Each number is 128 + 24 x the weight over the matrix's rms, rounded and kept within 0 to 255. Layers, rows and columns count from 0. Numbers have three digits each.

# up: layer 8 MLP up, 768x160, rms 0.0977, rows 655-697, columns 0-159
# down: layer 8 MLP down (transposed), 768x160, rms 0.0801, rows 655-696, columns 0-159
up655:120147118125129128151182097105098123125088133112143117121131126086132118153098100098120148109131170122136150154145129114109131134138142126111104116126115129112117091115127119123146132128141150125121128124133146114090130132107105151113130129108140145152126098120112148105147120129133134126158106127153120130133110130148090145110151111186134116155130109095079164175119157123127128144179128144102143136128088125124122106061104135125112114118153160170122146116117115126102153127164112
down655:119108120114111084119138120128112139135129111114103132172135159129126136123125157115135131101120130136124130098157113135134098083157109141131119131147130151114136106131201128141133103119115125146116125141155123139129106109126103122135145148152159105173146129136111105098138126130126111117119111119123136127136127136149060166106129152139116138108172202152125135131132154140130106121161121207143125112110082154090124138153109140117105129178120153159126092130105152106113167147139134
up656:130075137103143100129161147096117137098151153093153130100132110150117117140104172107127153153101123107085154087146142113103203100158095140134108131159134090101147150111085123116160101149133132120138146119138131141076108129168122182155157140107172167152099153143138124105080149163118083181130135152139120132110121126123072137115100140177153136159160129134106106087133089143152140080169141147130118111118139097168138123087130130113110087086095081124130138137161142137108102156179121
down656:110117119144152106149145144108108093129121140111178123106101117090098117098146150117085092149128118138134162148122107110107119088151171104144145117113094117129143120137112158103126168165121138142163161121125082176183135153133107141153109141130138113101137123143125167124186124193118155101132165128144122113105138118133111098088136127119170152123134137154126179074162136122131080156141136125135081181080158115114124113133136125137120153070111097108113099090109154107112129119100123
up657:159113125155120116131129134128118131107115152139152147117122134093157142144131146105155150041127125120099084150158102096145135133141154131164155148086143093144141144159084120131124120089142133113127164087114143127136159100126121156114157110143171151148125100158119170133131111109098103168129159135152131142136160144133126143169130106141091082163164130127091174127137142130143126119140122132133152166125170141158056153146118174134150144183130154125105102116118102114129131130170135
down657:097119149091107140154126104126116157150120097097127150107105166132110087134102144151093161129048120158125130107149180139141096149163095138130137156116139130159120105125155146150166155149111098131101101119187139133166123116173137113100143114139085165113119169120145124128140145140124129124127102099148094153115146107122107093163136133123144121125100087131106168159139138117087087114108112099142165102104110168141143106113139119109156125109140153124158085144166179109155130135128088
up658:108110131136111127104150113117127139143147103163141145166143092140136151120088156092118095107134133119117113165138142115117107126118094143110165110123156149106104109183119117178142106130100111140081153110135128129127123133124153164185089119116095152147177144122075123141142150079130121144142088071150103135104156125158102134095129120167111116165091097135063111155108158115097101157133148122167103108115104113118126078095042146161100134179108192158121121161122098114141130113147138
down658:096084118109113136134131109103108114136104113133106129178134108104096136136124105086154142182093132140126059136114105129153097140132108153139060138145145130109104128139153158146112132144104107177135108092128110118080134154181111076131157122138164087135147188131108119112113144082116128098157135113114090086135145178120169128114103128109149121123145126107117125121104142116093156097122163156120116121146152066098138145126087106163119128154130118157138127139106152175080151123100093
up659:139128159100107122122095123129130143120124113138136094107125124123139107124142137121130177113152061116141142100117140083117109136109135109108139142117105159090075116124094125119211112148138115114118147152140140097114154103139122156161139123166153140147158120119098136142131123101146130130088120131115129147144064161088111151116150102138154127109132113098097129115135157180128167128106157092127078113116124148109085125110114137128131129170181146089139148103132151159155152129099144
down659:148134117143123206104126148119162124110110141122140075173128100091141122115115140094174146124183106115145135130134109102134145143117125138158186114111065144110146100163119115178143175148150138066143115137082110099151149158147122132120120154136132149066059109128095133132141108111147119122176128110111139136140127137108140141123119156141147143079147146141092124126131077129122154131158123165126119117139112129113133153152104123131130124177105112112109133142133138174116137145081132
up660:131144139113156175124119092112152122137147108114119104105126134156095113188139146150109126105163147108119135127107096096113129083140096085116135134186114171122115168137133102175108101151155142086149107131132106076102160122165133189114109080115132091159135147115166134126157157131089137157144117152099149178179155132137103106169135102109151155118189154105150093165182114146114147120119077115106151136113144117129145122130131118115146128164155104118095129128108112160132120188090170
down660:121130110153124110130127098115135139151124116178134153140097076125096121135112174144121138118124089103137104138152110137122123138153123146150148142155091086116141129157137117112142116140173114065167093134140079086182141165147150122133099126107144196092105184111117184119079108130129098110142140131115127131107111132150099140111127133147118171152105161131154112091136129122102123142128141124098111112064106145178124116140124103141167159121176088125124137134106099179132083129125086
up661:144148082130142100097169182124084126087113128152117150191109102105135117152124147127161119119119147123130134114126129128138131148104145117117095170078131140091142112164120109132110123130121139134147165160124132092111133112125169112137106121141109124098108110132156131151156102107158108089136167128154132116157111133108156116120115163142142156106143142087137133131169103114134121085141117126135157117124114124111143097133154157092114109145124112172137168100115145149157148181146151
down661:094110134135132116132081086152142144146176130158140086115146123162095135124108103144128099126127158162148128128143120139071152111158114089143142099144131093148129144116153110130117106138162146090138113114108115113069118152097116093083132130126136121160098154095156074152131152131130109138108145137136166147134132140110091113143076163125127112127117103131114086130160133124111137130127122133106093136058132085132146101123129148131118127132145109127147139148098085112099121104160095
up662:086103143157121138096102090092089115097088137133159125125135121134160143150141087133120114121141166135104121156083116088147140138163094092111141137091135132080092132110131119120137132116119136144145155135141117131095078163146098104104097096120147095146125118145143138101157208112102113131132127164169158103154135144152117129143120140144148114104143097063140106133137109141192116162113121119116116112102124127093102101132109118131129137105138130112098087109085153157118144119148107
down662:125159093119197120117149133124123146128151149168076153113119122122087129137097131162148132151110141167123128113155147137122119070114128160134154155170151111125164140164110105145133132104131098111152145131116126130128136136120123187142130146150122187090111133135115170135111134129130117107131144121136141144089127127111127112123171123098144120116120134103075113122112137132135160102144109128132145166152116112115104121152150170136076130148103180139140150115141123117144132111159119
up663:133130111135092124134103148134107121126127143115121168135113086170158138143146162143097155209150125110117155110147134117120180150098102100111091134152138150103173129160104159131156131095143121121159155129133159092140134113151121173168154099113098072146188132094141092101128140097142120149161084185123144119136122088119135120155181142143087110094145123142138121132116130126161161117070097115137097155141124120150129087093175152207128142097109113151157118126107069118137158118127116
down663:125101136094130127133123117094149135167122131125042134143107116140130101130181098131062102181107113153138162188118115141112126172136173079133092144107112119116140169178104142138180158115125145165072139095204119100150124124158136154108148141093093119122161129160111105089141127118148091098143102158168110131150129042198142132137129147145136054112134143169142123140094132178134154150145157149126127120175141135094132121122183104127116146133114098120154134117106124129136149154129132
up664:114168152140105092128130104108122162153150143143139132150126134163098129125152094135145130116098099109095158107159153131122142079147098125132121177143126174145114156150178108128090166140091097145100085145138101109163193128159111154147099095113161130147139116170084136109095153119169106119116125154136106126161129177138108079073150077126171129112110108118087109171114135108105063170142092091133104079139149150179120108114133108099156112096155150129138113140113156086093123119111157
down664:088155132126138106172144111130117149149125113146205137142126130136125185115118091112165166102117117134115117120161136164101143112120136152137104133130143124125117121137101145131122180095080057118154095155136097139117138159130140122127127101177077190151149089154142092145135139108153147095108136167147116157151146190103119169094150124110149120129113137149107072133135134146138073130113128144111161172147144105153176136128136152062123154118167125129119135123139103099108126107127124
up665:117090132108132142126149100150101150103128120077142118128138075087125134165125123117128167121159108121093107123129150124142197120107089131099118098067096142127132102110116064115139156150158107161106108120108130130139116130124166093162078115109140105140109123120070127151144143112107112172121132109151163109180115133164119132106101093144132095158125126115146169086139137125150087140109116141119087120121106130154131084142132129108136140122149110128121126134079143083130112125160102
down665:105147137110122113140147105124107125153165142136070149105123150125097139153108170118171163118118154122177107086123118120108126130116145140139102165095112141113110112173139153112133102143152148142155142079164130186125117149107142160123151195104134163122149088122143089142139138069086143138109153155154149125136140130151177138151194154118155105141128132133142143125130106138087154152145110150163129095131111117173145102131131103139143135133118138132129090132147112150115157119114155
up666:100164134130107156114093115163127129115127121109139160181091095128112139109152148110133144122156132111099143120117143124156173126121124117137121122150132129115123137104157160156114152154138118087083139138134081106106165117118114149113136129132176151104140116096134144103132142125162121110117155151147117123160140121113120121134160114188102149130137153128094129157130115176133151102139110115115143125127152129129135130130123126118147131138125145134124093097126116104109121141141103
down666:118111140129150155117129126138154134117132103132128152158062129145144151152136122117124145099183144131098145152165122154124108161124201137158146149158147154112109126110133103149117123148137083103122106091127167109112115139114154110099184110103124143128100139129182129134117144115132116098122131128150129114150200104118146148139141137121134117127132170129129133143129107145113152097134136128158117094135152110151119139147174134126164094118133106119124091157136148126126114150146143
up667:089101093129126065163149120119128139127102114132117141138109129126128136158166112117088152164140132123105114119113142107096157139078156134145190148079132136189131090143070133111110120071114123085190126119105127113154121157116090127144149110136158090152138105144111147137109074123106115127146105119100141080115104147127143129145176168151138137127112124124094125109156147150145141114177123097121097141135130152123111129114114146087119102117093143103136140172143140168119130077130100
down667:112080158118123126103112119149131133144107116105117120125083129134107121136091138180106109112089097136129142129085177122096100086120188145154159140114155122151130139126114083126124128128112135083117097105130131127088137140133110124166113103116142109102127155118096179162126111137118117127177136137129151095149117128148094052137189143131119093114141127135066114130105151172151144158124130097155105150149172131111162143118145135118127147124139129162144170134134110165158112106098116
up668:153093135125113134110119128125133110121139125082158122157155119143144120130109098138202108138138148120086136148132122122149086118177132129099143136129097150095096112176135119104136163140108148112090159078153136140171142144136108137148086119121157139090133100132102150095094124143158106098131200106128148144116093087187126151101150110110138095146107137151111138127133113093160127136131105137124117110133123112076150179126209157144160123134160126150112087153167091120135158124143157
down668:112171114136096143128132130103120150124119108148121087131093129120111139070087107095131161170123094151093169128158129071135155136148103135161118136112090096136135119128126090077168087164128142104134147148133146156113120087152126153102093135133145096132148171157113183079125111129139094102127168080142142146135137127145082127141167167133149108091082142127133164123161127130120106153116149143119134131178141166120110094132145128137156176100151136149130106146138124132127152104126155
up669:178078153142143159129134140101144119187170170183144136135133157104129118134104130115141144148127194118170110134166149121153070102139162135148171135130140182124100163112145128121170140132116107096170141140125150152151156117142133110168091137103195168133160091168099155083073108110131148116167135116085126102129082164135116116143149127174134103105135120122083134098154090126160189136157110138124099113166081135116144199139133149115175126132133118144147105141189090111119135122126157
down669:130145127229133115197133127134132119125126097110124159118165113089128127149106135114145118121113100116168127084155146104106102165090162141096094135088113135149155146121134121148080099114141164084137179130068158117147109155144111133111124110134102107129120116174087130147128152126125099147133124128137123119141108133133088133139162212197095154171083101125160138112094144102121146195094097111127099084131162134109137138124107156115115128133100143154117167175130085111125146105148168
up670:138078102130116106105145137136139140159138095149085124105146062121158148196083100110084173144118177127056133061073134121114157155137086124140120144172115110141147154113113185142130109104178153117152124126162137137105103119100126157153114142123089149139070144135165123134130122187158135155098150112134137141111126161170211084138102158136131111147135092134096128126134135145094142101144130136102139133161095116118137098147116153118113120175128112092160083138096159130115130132166148
down670:128140122165087129123125136132123118120145115135114092118098137116115120136130138095111143125104143113176141163075151136141102142156119109102126135147039114110104158138192139115083110092128193107126094115118107100152047074130125122158141128079095147095181118150145135097102107095144144102127133165135125131155139120146151100127063134105135107137104167121134096127094166164106129117090127120087127114120166163118042095142103181109126105176165125107095107125160143165122148111152140
up671:072116116121135132123127148118123102139102151140121114112130116148117130161123143139136137120100102113148137128121128107133157106131099130125115158138134147129141123122152118127090123114128112124126133146140131143128133137109122138092139176151131127130157085158153152136138155098138141105111135098111114136148092125133163132122133157105132150152108120118154107121145111128128136134127115118113127152108096128139140118129115108093109131140131107112149117162116114082164122125088102
down671:132178129153106139137104135132116137147132125092144110111118131099167141151126134107105141138116131117116124139117129154149149122148122154117123131141128123155166110152097142140130126140145112115117129133099150156147115171123111117079154092144123137075138163127106108110122142109133108160108120126117135150140078137114139076141141098120105142119122097148132133152114127106150113112091101110160132122106097092146144167109131105126135135119147138119129130127127107150135118133144124
up672:104098121128144136116132095129126145124123100149109110132089120147141118097089121133107137100126122128156126124131101098117112114133118152157152129126134127115140131137130115129105131117085162145152156138159123136104144110117123126128110194112085121109139121140165139115149149127136140134173144116128119113163114132141110140092122111184083099176108122133190137137151112168128143119100139126137134164113092146116108132132116135130097112137133123124164109143109132098155121115124119
down672:149111118065141137146111147114127113124135118099157116119151132145139140178110130157097135127133146121141145110091099147118169126118079154134132155102152126147130132159125114130140140129142091126130171120159129116141132112125131176168130120083125145076138128099130121104110068144089105125097140091120113140158097104125147145113174082140149130103153154144141082125104123128129130135089122140135127134123125157131119167116147139144114118112072133133123152105108167120154114122141094
up673:146166103138124167113085130190138134136128125119098114145103176162123144133123125088086097110132080102138137109106119143068163164131151110122113089128134110097153134159135172146110155144103114127130136136135132136135130111096127110113130108126119170111118110156151087103166113102112095112140178083164096160141127151132134109131135119075085090123122126088144119131130176143074116151099164135134174131173140148115137151123106113111155150106110159134124171122106107186104137108128157
down673:145108136074143117109134108130159123139115118108111075078120152140089183130115144110110147188152074138123111149150108131149155187120109083135138142158135144132117137139138115102064171150075124130124188145148127161143133133125128176142174129131117122072124099150120107121138109132138114154114142138147144122135128111162133111133129156076100102147128090116181088101106162112105140123140133145123153123154081059113136142160156107098154124124108139163125109137134126143070100081112159
up674:122104162168107096125141157140102121123154092143141117083123148106133116105157167072124150111105142128127135112086097102157150141086118122153149168145094121119114166138111151139158105107119178096158186103122144158128123096144086148131155131109108131126153152151148165133151159133159084119151099134109140130128131101090147116135171180113119113123102104111106117108156109138103107152129105108132133161153116152145079158144152142133125154144113112156101150140087134172108087145114112
down674:128111151115102140136152134101129128134158176097123148061129105138143123122129074135148129112126112102158128124155163157152102128120132119085137075136110179147064125129157086136127093128148118152107099151137125118093119110082131140152119098120103114171174106143088160116144150194180129129128136104153127131135136087139161101102082097123108082140114119122140137141114122161091109136131127146119112097126136123106153112118127127121175103103140134127130159164124180107165127111148091
up675:134152103129107154084115120168127141146128113132117150096090155125163095147101109139111128143121073117123147138108147143131124140135114114127147096140136174138124109131149120093114152111132175122120142118141117131139116145150138109110139128138135152135146111135114140126124136129158165143143119144125142105119143125117131112133094172080167124134127150138137127147155129113128110110126105146131113138120153151135153142141140142180145142131117108156146128119122077108148152160137135
down675:143145127088129114154120138085135114115152122082118138133137076113146141147147110092124115143107182140143111109113103169121141111139115128137130108150151145117149103167134129134167107078140101111098127132126153118121145127117074138138137137137125149152140133130130117128072133142112121135093120130095133139131112130137131155158127118145136117106141127129133108119096095107124133127109133160146104189147145146165145189075148094129170126120139131116117130138133120129122176136104105
up676:120109132122110095095144149142145137081154169122112161157096155131146123114094120111121142121111099109169143094120116129122148145135105140163115128119135092133140129124105156105153118104126125122120139116124151109139113116115131149137094141140145188169130096132136106114090106116115156128115117167172123116112131145166117139076112068106135126128116134142109152104140121110109131108122082137135117159104130158149121145138113123182128127145122151168159136072108120115123140143124119
down676:148127135081159111120141132125132127128136114111117113136133181095154157127136136125127112156151105121130148115133134128114130113143121135169134113113157112131120152094138130128137150118160135136140123088101111121162125150130118157139118167115162158136095092141089128150085097102117153143111123092147135182149084122128112132038139115108157152131148122128105114107061117133122129135108136143134139105131122148128135127102120061138128150131132115105142133099091135125124100123098112
up677:154132126139126133149120124159154162084137089125098150122172153187131140132143111117119094112139153126166144083093149140115113133101134168100104101093102121118129121098110130172149108155142111100152185046068186134132100128078140111115098101156106145113116156159138134129134126154164093151157131143148147153151129155128126163180158122129180099105157134129116124151127127077113159130169101097117165154133155149113108088092119133106098121117129148135129086132080119150140121121081118
down677:132126146101106152100131144130095135126093128134127134177190146196144124146157132151134137159130150174140129149123085136157126155125148138074104091105111148181145124109095092121145090132122129132142126115089125142142155139104122091140135148167181094127167133172139176112131109106136163137132120104175144149135115121113074181138104115118111100145098083131129125118131154096105101096073105089108136140125128137137180129118110073083132117095121121134151095140118131126151103111091117
up678:099163179080119094119158106101131065190074101138147115039138146116131161123134121111168192091134155117117128132130151156120186141175111141163150140109137120147138133138122112137141113135134133104121145081106169120150120117137162138113130126139117165183136118146114136117154099136105072117163104142154138178132128072168061125127130097081198111125141096124141123161134087109117144135103113133169111106133084137117126146152131124109167129050144139128149144144145144139107120129143110
down678:100157083137132139170131112141110111143108138122117143124078163119091148174107113103162172153089158126097114115148106118144101129147144127196122115139105073130120139099164093170168082126140076143103127093150078162093187115129134098114123146123123113187108120121106137098142109136173067134185130122132146165159107070144082143112155125118153118183123090098165112159134147092144151133137147156099148160170115127151157164123120115125127143113149136161169165125068142096144112139134129
up679:096149074104123142160154093123124114102119135108124129136127092111123133159155097097176133128128145122125127130122163120147164132137104115118137124129119144103099099115137108094145128102129137143080098124103132120107087103163132181114123133084105165136120131117160135113131116206111103110150171128126095126139123119164081156086144105158132131128170118110131121117154113111123127143156153118134133128114050115180142141137123153101145086095176082094108127112131115120092140104123123
down679:095126146133141131130116109104136128141145155093108165050139121168134125109160153154099099149131107141143127114134134078137117144103175130119140099145134145119177122109142089089113115121126158126140116146127129187188149107100131138096109154110085144161146116169124133119113107163130123083138163102130144107108162163119108132121134112113122149144126082124097136158135098149120139127078143110143125146158123104120191159125105131101177100128154140123106093126142112070130119123111107
up680:109122146141145116078132145120049088162106172129110086130137121135065136144176145151128151089139085104104092140120150119161163123098103062108149106097140103167130180150131157080162114123124138104113130113197140098182107174156108170116154141150141123146134188125141107117127189106074114132119122110152145135160141145137136139140102136146163129128157121147094092096159096151153094098164187120111130121106125143174119131088119147113101129099139112085123127089125129115124090111110150
down680:131104140116168111084117155111109116111098128093186069158174163110141132112156117092143142131170074168116125173080109095167105123158107147076166129128130162133137099163153147144128127175096167104133153138152133114122141159171096104145092138133190112156161131172128179093161114128113107118111162157169149110134154111127125116116123105095109167136105129120094136088134107137133070171122141144128136167099073118156134198130153126081146120150170077104123084146078098105140138106095120
up681:133114151140164098125107135148104107138172129101133080142154137114116146133116160086086105171113147136123134099141144121120185098134129141118166136147108133148107133091141162140126142134153115127104100119132156100117110177143101137120125105122176127143104116097093121151092157140141126103094115132130137121161167116086135120144139138174106119157187098144118140131162122125100138140135125092136130120097120119146100118081103050127135135129118099172157126152134086159149174114111148
down681:169105151146172150135158186094150095087077101125134164129158127120108145161136145153104120149146110114121115122153131120157065121146108129105101122088142156116127114122090109101130129144122102131092157114137120140174137134163148134128119130149142136123139148138150132133131180139096123079143112119133121093105104128175126084099129132107132131109137152139158140138152138120131081131130136127104190138133129108144122128132115125133153112124125130135115169096119101114154075120097156
up682:133109128119123097158129177120134122131115143117149142156166134127135128133131130132149143115139152112122091103071113123116112188130145102112109115131136154142140096113113123124114113106173167127082133089134102143106139107129112123162176133113159159147087145103151084154133116101105106136103126122105143128094132128167121145130138152164092143114114124124111123081134113153112126130142141144112145086124118088162091088112119159123137121097127117112143112137082036076157102120159213
down682:134099113142153112137148161099096116120124136099125186109142089109105130135111167107100126126145139121122136141130123145153127166150108125143145146111141137183114123145135118137144156157094125169177125111136082116120135142155137128125099144174129069105134124144125163097165105104189158109168137136123141111162194120152096115146124128167088126175138145111166142101106118112136148147173121103109130151116132128121124111123132140116181112140154124126136104122136102148135082117088107
up683:116084155130134087102151126120107177137130130104102115171123124123127103160125117124120118064132163125124132118076167137100166132171148102172098128131141114115134119093145118094143149115140141156150112117099173099145105162148130145133104128155160123133129129156127109143135090189119125202126138110141137133117152165132159098136085122132150098114100132112080130143132136117129098136099142130099136097139122128154109109089091122182103089104140156123131106117085090157128129090139154
down683:117114152129147130111143125138087126119117129123098121115121138131160124123134068130138114048135173131109142133115135080141150092164119125127150104160122129127137101110121113139078095101140115134125119145118130085081100122082096129102128110169108107131091150119130086137132115099089158105121108113106161089162115155144172149127068126122121159138132125143127115177089104125154109117133122121145179088148086163150106105153122122134137134121151147067138108133165099122144143107155098
up684:109137130140103142119157112170107107133114070138098193116100114133137090124117118136147157091104106084134131125121114133149120128120146125165115157080097148104137147131153166133115124109148126147101138081138093121124132130131114133120128100142120116159109112145146109089116119103149100140155169119133143084126137134117149179093127142139118117130147133128128134132138130143080109132159091122127127127128110145134129074160098116129088074153124137126168116087143140099155127116147134
down684:128108111119090097133156116157130106117105094110104171142128165117108110103132124145105194118111128158109115138132104090155105101129146160130086146112092180128159110137123125149089137122116109124123122118151099133146147133171119136104128107133115113103087133149150102120104082082138111108156117127144144094109125110135126148122104125102106138094129125156127140134110139143123083114147092120100130152096110161081130106194130127135077121162147126120180102095199135111134125166117111
up685:131100102123135090142128153116109100094199124165131176172134159096115138164098101124123106116139144136135141119119159141152144136109104130150137108124126131144118161150102157141126126120124188096122151066131161090137138136123133093124105120108128099142141105126148085126136148157136124135112100115157119125097113119087150137138139135152142105136149111159133114128136142128120097152139127135079131113155128142174133127122155098102089090105100109101099137074101097114107182106137102
down685:130114138143140126109136145165132120118095080171081088192112092110127138114166115095088106127120078108129156114136130139153149114134126157168140133136072118136128120121110146130140124151163167107131114157129099122147095107094091150131148140151138094113134150109127096116114100121132108136116127117082103168114123085123119129114108123164096105137115132103137164153149121112086150182115122139062113128092130147135137109119193133185117112128146082133147125118164127134146104127112149
up686:084098088156130059107106088128151122123149106124187079118126151156124146094090156069151096142080169122175136149135119134086190144146133091177157134151123115057169146141127143098111127138113100103134113095125114119137104084066143154107151118113093137122107103149123112093145108082118177181136177112111120162127127132137109114158153152095104155159094149148119098163158124138103118154109106127141144137140103122108143148153158159138133119097145129139147133165110141127109141132110115
down686:127110105104124113090112120144141143143103136133129111180138200134121155120093131153147118128118171107140124170078144094148161081120089128158154110065114146102134115145174160143121140159126125126141129139154125139131127094158155108135163093131129131113107131117103183104136167103127162200133126154162124109147119140164096109107123149168175117149173160102157038126119105114127140139158110132106117114151075147154128167154148092099156090153113159117154111120104130146079152136110109
up687:091141099160127091122138052116128149118173117103112137110108089104145094111131120105118132119105143095153120106184100114103110122125156102085165135144116146129093114114092091113146101144133147084111133132160117126087177121140137122111157112105145120118118103147102144110168140109117090056080134098125141085145133141116120139122147132135089145119152126063131148118119112124122085149136180118137122094137129140119113173121118146123142172154150111119153114137083105145160117111070098
down687:117149134146112136075097126104145153127164113140120073071104144132174117111123095130115139137109145085126124095114128107126137167096146122136158114120127153115135121072124049082106146145122140112130118145128102110140133190168119150128114113115129155130127105124062156118147115130142100183133132093130123116133136125122116100094155121116146162146103139052155119108139145130156137135113134125130147152138114133109120126122085126102185160131136180137126147097108137128167130162091106
up688:141096105106098116151151148117148122098110112143135142118132148092134135144150127140134134131160141123099114116125102122140173141108127148127149109124132116109118150100117122132128161160158122129120137136119124143123128123101122114090118128113124097122127112141102143143133155133106098120094154151150140144125135134141152135110105141136104155145150141151109120114119129126131102097134112172113119116115132129146157109151129124117114156160148132096136130126118119123131115104139107
down688:129126139112139145135092102135120135146126155126146135118110106074116142134164140134117108141165137150140140153119127102117126132147134112150145141121129112153139068179161094131078148131167127142143110126120140161144105104130113154139093143144114126110134122148120142103102120119086095158120123118142109132152144179137149123144128084136126141146126103160135149127119086114098179119120159124173123152122122105129108107123137111162128158128153139148142149131133155123134140107130145
up689:089122124105102123109132117120111157107095180101122148170088108138141147125155136192189123111101113102173081147139181144139128104102103141117116132105118119130116101135130106091149111139084151110134123141161111155189142130122127119104107085112130149094108124146134108133126103130145123124126109125135114158134168100119180110155171139138120163122106116144091158099155134129095081108155144138114158123120147097139139126138085104105154161150082177133145168093093116131135148139131146
down689:114143153133148152069152126118112159119092096147103141151131151140143129149082145119144151089155118105176096131150146101153106117089124110096112124068109195123129112140157152106151095111126139144103128165119183107123115122109107150141114093141162151113116109132129113120123101094157129132141131152156109090114107126087141139145110105128167137070099111130132118111120118126124084127149142139109141119157127159065093122148085099153140116164143110124145150111161135126125151129160129
up690:128131147074116086143097106103075124151130197135121107115131141137073112156113115123154122067165103130124133137123108148148163118124145095106101158099119109114125112117126106115176114098128084074145102122155098091158127117182147161143116135138122107141154108124102142143096148127126133143074152112155132134123112172096094129133151120116167100132150144128161130144116153131153136101145137113123140141153121105181104100103119115091113156129059165118113153102110113134103109136081135
down690:120176081136151103155122139151145105111110166132152135103111135117104103094112109124134144112166088097115128147131101120108121071149166120105151168125129124079144161086134109149113139148118113128148161160141119161102092148132171095169125124108123102144184128139152157113077149104135097145125170121132194098126128139128134113102169160126200110162076113125141143158132150138128170128129118119179146109127102098160092080132119104126131141146063130150158125132161086137149119140158158
up691:111150105115130094163089146162119152106145136133115166097100148125145101200116113123111148125085110108141119093122117110170152159107135101146115154111121135134154171144119178126151125096177110156146089086134102096136144127064098103132122121167136099194138126103138106107124094136132114098141179138132149131117113146105177164122144133139131103055161156126107126120158163152104106116185100142132133103131077130136107093138155116128132109131118140130136166117129115126166126145143152
down691:150093125149099128117103117134133125110131085121119142098096145130102123113111117142149143134096129117102120103138098090146121123157120117099145141134120101184146096107123100143079115119165117118107146135113147139096160149108092168099137133113113105109128098122119092166099085109113156156123120136166146144110113092126131159134087121138093125102146120135161163171098135135131103105149123108113088169121145158084151131145147131146082137121158145124221093169180168155124139162119097
up692:097102153105096177125110103096145189153137130118107122124105194158121118105144141083133129089147155119087179139103166129120146088080129118110157154143110094152121177136106130084134155113139119104187117141138104114120072098161104166130107116069187162123123130090153151109121128157091135112106139134151084120106127150120156168156150155073121113126145150113178092098134116139188163154134142052129108092143159153132139133113162082136170135117072119140129089160139112095129145155123141
down692:141124113106093072130140127126092144109101138118139144139100121125118165093129111152161108073146196090124100144095112105128114151122159098133151135093148080171147118092176135124125138152133142175127098137150064121119120148137143099140117085105127108135098130136085212151148157100102118140115129135091106121107095175155124158158124178129112141215145137096150142096145135110132140067145103078117121096120127185108158103139099153140131104083093118109115099145129137132140158080141129
up693:104149151153108115118111145116110120181088078114150117092110104143122120133112151130132133116136133115206120147072076133114128187211121091149092087149129137154117128117109173151146086124118083124120102123119132101104105117169127140171153114144100149116154171121129127088168131184141129122142116144118156112113143151128110129154151151149131132120128094139104135112120153117128088112109129089132101135149094120142095141060144160181130141118122163145118135094116125109125084152137114
down693:101188143110088098155171100138085144153137169166089120143122115140119110171156111093093143143120168133141126097113111122105095140109140103102086107142127141145097183116123139110126140141151109080111129124131145138127122112148098110141156104137135113102128142193147163123118126129136102136122122153144120151164206134167086132108157099111110107126161159126154115102083157131114139142102166113168110109096113115094132150146142124151109146116088171156122138138110146104152168159124119
up694:175134126127123117140157157196122105109130140109134126118135120129164113099126092109101124110093122119135137153110145155102096156126147168172103128132122126103159122133169131102146102075101120124108110115114134142157149132101147096160136082123112129127142142100159125126150147134154155102107155092165135107147114138147139146129151119167122127134133098103107146155145149124105125142162126129130140135129125145123142141107097149161135113126140127150101124115089113131147094113130118
down694:145117122099137114148103128121145126111138125122162113130160142121107145156134095071149117105167149108134108120119130115119133168138140087083142114122161163114153112130138153090203105112118106128131115097097124099087145139145096145133125140144146146161147129102112114113160130164148101140114119139101138142136127134150168143119111122143166147113101114133163085102128113149140145115146156157083136059142112113126107119111160119126117095128107070136113127112166157123120117133112108
up695:128086106139134127123146100120146087130157102127164156151126124165130097161154080110135112163140155117120148110124107142101143126100160124168123139157132132127147092088132111095117137148110138165125150154157122132116150143162107126108091151120138144114123130137129164125142139141115102103113124148141116069130110128147177104157105119130100159139186155164130103096153107146138172161123104120142141151124117119153101126162133102156165111170143093130115142130128178151147134171151127
down695:125120148126127116108090123124113134145111127180127149124088115132101106113139152088153148134149091123112108147114141125135139125097182125107155154159150175148125154113131107162173122138138094119130149142201150103149116137174129131169126103157082124125048175163147133134134146126125164135138101112165169143121128110139194143113100105112171138099150101161117149119113124115157168151121106115135105146127112127119142179146115143145106107162146140114121139117094118092139142139154133
up696:156116142143112155124099147131165150142095103130125106111129105124115134156127157102126085131113136103109127104145130113130138103089146073086136090114117151132135130120117136121132140151116200164121110152127115147150153124116123130120118107140168131124125082143126133135142129136147086129113159163142146171109098141111087138146133148141147076123109095110150122101183124134141131102122138121119128075127141152138081123125145131164131072127104104165117125117128158153150120143173113
down696:141117119100099101137122117142118157122115127166136112103152107128143147131132110152162152119111126109118100130152134128121136142049118142132111121159137138142094159124141162138125160098153153145136130101095159133096139153113116131090137161125150116133129062124140101125110143137140137161101117195096105130067135187129147186133121153148064104136087106136107088170123111130141119141135108127117146134132124115136144156165126146126092119093118133161152125124130117111109126114175118
up697:122139130126117139099107171094155107079174130177128143152115161165168128163110110136111140146116111102146149127148149161178148118086128117147137144131155092114147130119079073121107132120144113123132167117089109154137130086136147159167143183093112115131106112137147107139076127126120150125179140126183118125151159102141105116175105131093159134125115104132141108122103104131145106127094118133111154147146175068215116104118122119120135135164082123096126200111080103128134138168126119